Each number is 128 + 32 x the weight over the matrix's rms, rounded and kept within 0 to 255. Layers, rows and columns count from 0.

# layer 12 attention query, 256x128, rms 0.168, rows 136-159, columns 64-127
[[ 99  95 102 100 107 137 103 113 140 167  94 130  99 136 177 170  90 191 169 121  77 115  88 161 126 156 135 120 150 108 148 111  59 143 133 116 148 122 111 158 143 148 152 173 132 117 102 100 129 132 186 121 121 106 107 147 166 138 127 150 135 119 121 127]
 [116 120 128 100 100 125 158 147 173 102 140 127 141 142  89 142 129 143 134  87 135 132 105 111 164 120 100 150 154 132 131  95 159 112 117 107 151 165 152 130  95 112  83 159 116 181 120 145 146 106  93 181  80 157 160 138 122 192 144  78  84 139 147 142]
 [ 90 146 121  96 143 155 142 121 152 124  97 141 166 118 134 154 126 147 120  76 141 133  89 112 146  89  84 116 124 151 117 114 118 146 108  74 134 141 143  94 167 107 127 157 123 158 133 162 119  92 127 152  71 125 132 183 126 148 130  92  99 128 148 129]
 [116 170 118 152 119 164  94 151 132  74 140 119 174  98 176 176 129 121 121 112 142  97 144 131 126 127  74 123 139 141  99 106 149 132 109 131 120 126  85 112 162 112 102 156 144 131 151 123 161  81 123 124  74 125 138 165 101 108 119 151  91 110 125 131]
 [150 155 127  87 157  97 154 122 203 111 149 150 130 131 101 115 114 128 100  79 127 131 108 106 137 107 100 135 162 119 128 127 157 140 134  92 126 148 170 143 121 113  92 139  88 142 119 146 174 117  77 193 126 126 163 117 131 187 153  85  74 168 159 154]
 [121 161 118 117 139 157 104 135 152 104 135 132 160 108 143 164 108 179 102  87 136 114 120 119 123 133 102 124 159 113  84 109 134 136 151 110 140 141 107 130 140  91  93 180  97 139 132 132 188 108 101 194  70  89 132 150 120 155 120 134  98 130 138 141]
 [124 148 118 130 143 141  79 114 111 122 130  78 139 133 189 105 121 137 100 156 163 140 166 139 109 119 123  80 136 116 115 166 116 142 124 148  91 116  63 114 157 135 124 109 129  95 175 119 101 132 166  95 157  88  98 117 123  85 108 192 157  83 108  95]
 [ 59 119 115  77 105 157 102 148 169  97  99 120 155  93 212 144 144 124 104  72 199 150 118 119 142 126 109 134 154 137 116 139  83 141 144  67 141  89 127  93 135 118 138 175 127 124 122 109 115 110 152 104 126 143 151 181 119 162 166  81  88 117 177 117]
 [144 117 151 174 140 130 120 132  77 157 135 109  98 151 112 116 129 100 143 188 112 118 150 137 116 163 137 114 101 130 142 134 129 129 118 182 116 120 104 140 121 164 135  95 143 101 151 109 110 137 167  92 179 103 104 103 124  42 121 172 163  97  97  98]
 [134 119 121 132 139 133  87 123 109 139 133  69 133 137 203 108 118 136 105 156 144 116 142 145 110 137 137 117 137 101 142 150 107 154 140 161  89  79  62 135 127 131 142 128 131  90 141  95 100 130 151 104 183  96 115 124 132  80 135 186 155  98 117  96]
 [162 151 115 101 164 111 119 129 151  81 195 105 128 119 100 107 129 105  88 133 134 125 130 129 121 103 100 121 129 112 130 154 176 111 137 115 111 156 177 169  93 112 100 114 125 135 150 126 187 139  80 178 139 155 155  78 117 186 122 118 117 134 102 145]
 [152 161 140 141 132 125  95 118  90 174  88 139 106 117 153 128 122 135 116 149 136 131 157 151  99 141 134 112 122 122 125 165  78 151 113 140  98  95 105 113 158 151 178 106 123  62 138 117 112 139 167  53 177  80 101 144 118  55 146 164 152  87 129 114]
 [108 154 104 143 136 155  82 128 110 133 128  84 136 123 214 108 110 134  91 112 167 131 120 138 109 103 124 105 131 135 120 147 118 157 133 139  86  89  68 104 131 146 139 138 114  88 155 128 108  88 145 105 142 112 121 164 108  68 132 177 133  97 128 110]
 [176 126 154 158 137 125 179 117  84 152 115 157  94 132  22 117 114 167 187 165  71 140 100 130 121 168 118 105  95 132 154 107 138 127  74 149 128 173 179 154 131 133 141 101 144 162 145 141 125 150 169 122 115 126 100 124 147  90 121 143 172 105 105 123]
 [115 133 135  94 126 122 150 132 112 163 101 136 122 107 113 131 142 104 104 158 121 179  97 111 129 130 107 117 147 116 163 131  42 154  95 104 150 125 203 133 115 135 165  81 118 129 100 152 103 159 156 117 162 167 124 141 163 119 172  66 111  91 107 179]
 [124  80 153 133 123 104 113 146 135 138 109 107 130 104 142 104 115  47 131 176 121 136 146  98 119 173 136 137 129 124 135 119 103 138 168 175 140 117 143 156 103 147 126  82 126 157 122  91 127 184 137 108 187 121 136 107 151 118 163 151 109 132 145 137]
 [153 127 162  87 151  84 173 128 163 124 115 140 108 128  48  95 148 110 142 135 125 168 149 116 149 147 139 141 130 126 143 141 117  66 135  85 119 165 187 136 104 134 125 118 107 145  96 121 111 173 121 122 149 135 135  79 147 157 152  86  95 121 152 182]
 [164 152 132 109 124 116 105 144 110 118  85 180  85 110  83 135 143 156 136 130 151 183 185 162 119 140 108 104 139 121 126 147 135  68 125  89  87 163 155 126 158 176 124 130 118 100 143 144 119 127 131  78 115 114 124  95 133 146 122 149 144  88 113 133]
 [129 101 125 175 102 144 130 153  83 148 117 161 122 146 137 158 132 100 203 175  92  99 134 168 111 164 108 130 119 141 169 101 113 145 100 180 150 113 122  99 167 149 132 110 163 123 130  85 131 139 153 103 143 134 108 146 127  83 137 164 165  93  94  88]
 [159 157 163 208 117 126 178 120  71 174 124 116 109 107  84 114 104 148 149 173 131 111 185 120 112 150 157 140 140 125  80 108 120 122 125 182  91 128  93 126 110 122 130 112 141 118 143 148 129 128 134 117 137  86 107 145 126  50  84 153 100 111  99 147]
 [109 160  89 130 105 144 154 134 145 154 107 200 108  93 119 151 126 181 124  87 156 158 142 121 124 105 105 122 177 116 111 122  96 133 134 103 132 147 145 121 140  91 135 167 105  99  97 166 165 100 117 135  85 120 115 182 132 122 127 119  87 126 142 146]
 [125 125 139 156 133 121 130 125 168 133 134 139 166 140 113 140 123  77 192 157 102  98 112 122 129 113 127 131 130 168 121 105 158 123 123 122 157 142  77  90 156 104 106 128 164 142 137 105 124 131 133 157 133 134 122 101 137 153 107 141 110 147 115 125]
 [144 152 169 128 150 101  88 141 109 124 104 132 164 110  72 156 161  37 100 180 150 152 158  78 125 178 108 145 119 132 116 134 118 125  97 156 128 116 142  82 148 199 107  78 139 130 154 145 106 119 145 123 177 117 174 100 137 128 150 112 126 147 154 174]
 [112 160 134 126 179  89 119 122 174 142 109 154 142 138 114 119 126  69 111 126 125 126  74 149 110 102  92 114  86 141 150 136 166 153  96 117 109 146 172  79 148 154 112  94 122 128 156 128 105 119 121 164 167 150 145  93 142 148 152  82 138 133  91 153]]
# layer 12 attention key, 256x128, rms 0.155, rows 136-159, columns 64-127
[[ 87 121 117  72 130 120 129 133 115 105 106 116 122 139 104 136 147 144 220  96 130 114 112 166 144 157 139 127 127 121 140 107 103 162 124  73 120 174  84 115  96 121 162 213 128 124  65 123  85 125 144 149 151 123  76 152 166 129  96 131 128 128 153 111]
 [144 138 148 124 108 111 103  58 187 129 139 108 114 157 148 159 115 169  92  80 115 150 129 107 100 114  99 146 127 124  84 155 130 129 143  87 123 133  94 119 118 129  95 120  90 135 126 123 143 143 151 170  92 120 183 123 125 151 140 102 140 107 147 138]
 [130 154 117 125 126 146 104  87 141 103 116 149 102 145 140 159  92 141 120  89 129 139 132 127 119 139  82 114 116 118 112 152  83 159 152  80 121 135  93  87 133 104 106 128 105 133 145 129 151 129 152 187  63 124 143 150  98 139 156  97 144  96 144 118]
 [188 181 126  89  81 155  63 109 173  69 132  93 167 152 192 132 159 113 119  71 132 111 153 116 120  84  89 120 156 121  94 136 157 158 141  97 137 148  63 107 129 114  98 126  93 123 142 141 118 128 131 178  54 142 135 150  93 157 171 144 109 121 122 157]
 [111 146 151 146 128 105 139  73 226 154 136 152 105 131 137 184  95 178  96 118 120 153 109  83  97 140  77 156 109 140  97 157 113 119 139 116  96 103 164 136 150 124 110 140 107 139 137 118 162 142 110 162 122 104 200 102 136 141 178 111 121 111 151 129]
 [163 177 129 114 112 151 112  87 194  93 120 125 123 128 177 152 107 154 102  81 125 114 157 114 112 132 102 127 149 101  83 160 114 161 154  77 119 145 107 130 141  98  83 161 106 129 134 138 157 136 122 212  70 107 148 143 107 171 173 133 113 117 174 135]
 [104 124 123 114 145 162 145 207  63 109 138 136 151 110 116 114 140  97 127 169 169 110 136 157 156 145 139 106 147 121 170 126 140 136 120 159 146 138 148 143 132 114 134 133 154 124 152 134 102 104  85  92 157 135  81 139 119 110 140 177 101 128 106  95]
 [ 74 115  98  94 132 171  58 147 156  56 106 144 105 108 154 139 125  73 103 102 176 157 104 113 144 152 116 145 122 107 122 201 110 129 159 112 157 105 160  82 161 105 135 106 119 147 140 107 136 103 152 124 131 157 166 167  87 157 194 116 136  89 139 111]
 [130 105 143 121 138 133 169 191  59 148 129 115 155 126  93 101 155  98 158 180 123 111 121 156 154 151 136 108 138 143 166  92 131 114 102 174 136 136 125 142 114 135 142 124 152 118 138 132 110 125 109  89 183 126  57 123 138  84 107 155 125 137  85 115]
 [124 114 113  90 141 151 161 212  84 112 134 124 156 110 113 110 136 104 133 157 159 102 121 153 146 152 145 113 137 123 168 122 128 149 111 160 125 130 153 145 127 128 143 139 148 120 132 139 107 101 110  90 167 136  84 152 117 104 136 161 109 140 101  94]
 [110 122 115 131 137 137 142 147 195 136 168 121 129 111 129 171 135 156  91 149 142 128 139 121 100 113  99 144 101 118 136 168 163 121 113 142 109 121 171 199 127 130  95 133 133 142 162 124 171 134  88 133 123 127 195  90 144 160 153 162  95 134 123  96]
 [108 127 119 152 134 152 141 176  54 113 118 142 135  88 111 108 142  93 164 178 145 107 143 152 140 154 158 121 142 129 171 118 108 115 106 180 135 111 171 116 136 118 155 133 166 120 123 133 120 106 114  82 171 127  57 141 118  98 128 155 120 132 107 105]
 [128 108 120 107 135 167 141 208  80 102 124 143 152 118 129 109 123  99 126 161 166 114 116 162 150 133 125 113 133 120 157 149 116 154 114 163 125 120 143 132 115 108 123 132 125 121 141 121 128  85 101 101 147 148  91 166 104 102 158 168 121 120 103  92]
 [139 134 146 157 119  81 141  69 111 154 134  93  97 143 112 142 141 203 160 137 107 131 123 156 117 129 119  93 137 124 118  56 108 140  85 117 137 145  80 119 119 142 136 105  92 115 124 133 115 153 176 144 131  86  73 103 157  93  94 107 161 143 109 145]
 [ 89  80 134 146 168 126 143  93 134 146 113 135  87 120  48 110 120 140 131 170 151 172 112 154 102 156 102 132 153 118 143 174  83 117  78 161 122  82 147 106 100 116 170 100 138 144 112 108 160 145 127 109 189 121 128 125 157  82 131  99 135 100  62  91]
 [ 73  92 153  85 127 102 133 156 163 146 107  90 148 101 143  81 156 100 131 159 138 165  95  90 101 124 118 121 126 117 112 124 147 145 122 175 118 105 173 138 153 142 174 123 126 141 123 131 119 174 141  97 182 121 136 109 152 109 136 152 109 116 106 146]
 [ 96  87 116 191 162 105 150  83 172 158 123 136  98  99  96 165 141 128 134 164 120 185 134 115 103 163 145 148 118 139 112 141 121  49 130 127 105 108 168 119 125 151 137 117 131 143 111  94 142 167 134 134 160  91 152  84 172 116 129 122 128 115 112 140]
 [ 86 127  93 174 140 156 105 141  74 100 111 148 110  88 123 103 167 132 155 138 172 143 145 159 161 171 147 122 142 122 165 112 186  56 152 149 125 127 163 135 136 109 124 148 154 115 100 101 107 121 113 105 148 120  82 119 134 152 134 164 130 121 108 116]
 [157 131 150  96  81 110 119 128  79 122 129  99 160 187 136  73 157 125 169 101 116 101 135 145 153 116  99 117 155 141 143  89 170 152 118 140 152 165  83  81 126 148 142  99 170 117 105 109  85 140 165 134 148 165  74 150 113 136 106 118 155 144 114 160]
 [200 114 137 177 112 120 133 122 123 185 127  91 168 101 139  75 115 136 145 159  94 133 138 135 135 118 194 109 165 122  85 111 120 103 126 134 113 148 102 107  76 149 117 139 112 136 140 164 139 146 118 130 107 114  68 152 181  94  92 120 103 126 108 155]
 [124 129  95 175 119 156  92  85 135 115  89 170  81 115 174 113  93 160 127 116 153 146 128 144 150 107 126 132 163  94 112 142 112  95 153 103 142 118 140  97 127 106  86 145 118 119  98 128 152 129 132 151  90 128 121 159 133 156 158 131 113 103 133 125]
 [147 153 158  90  98 124 123  93 191 148 135 109 168 179 149 151 146 110 135 107 109 131 129 103 122 114  87 109 128 165 121  79 116 146 149 114 135 168  72  96 132 160 120 146 152 105 139 127  98 140 121 157 112 140 153 109 130 161 112 116  89 140 144 183]
 [133 152 172 142 106 136 125 117 124 150 123 118 139 117 108 113 140  77 101 153 136 164 123  67 117 183 106 119 138 143 110 160 152 100 118 206 140  79 178  94 142 130 149  82 150 154 178 156 133 159 148 106 180 141 131  88 118 156 143 112 160 117  67 148]
 [119 131 172 140 145 117 133 132 178 176 123 154 125 163  78 167 125 110 137 156 147 147 103 129 127 167  56 129 115 154 154 111 113 105  95 173  91 109 136 115 143 143 127 114 127 113 158  94 127 124 114  98 187 147 167  97 130 135 180 120 116 126  86 106]]
# layer 12 attention value, 256x128, rms 0.127, rows 128, columns 64-127
[[ 94 109 163 120 128 106 133 117 142 143 220 138 119 163 176 112 137  81 141 169 129 163 120 103 167 126 116 119 142 131 135 131 148 120 142 164 111 158  82  95 121  87 162 123 100 148 116 137 121 101 132  98 118 130 128 137 111 116 104 125 101 147  77  94]]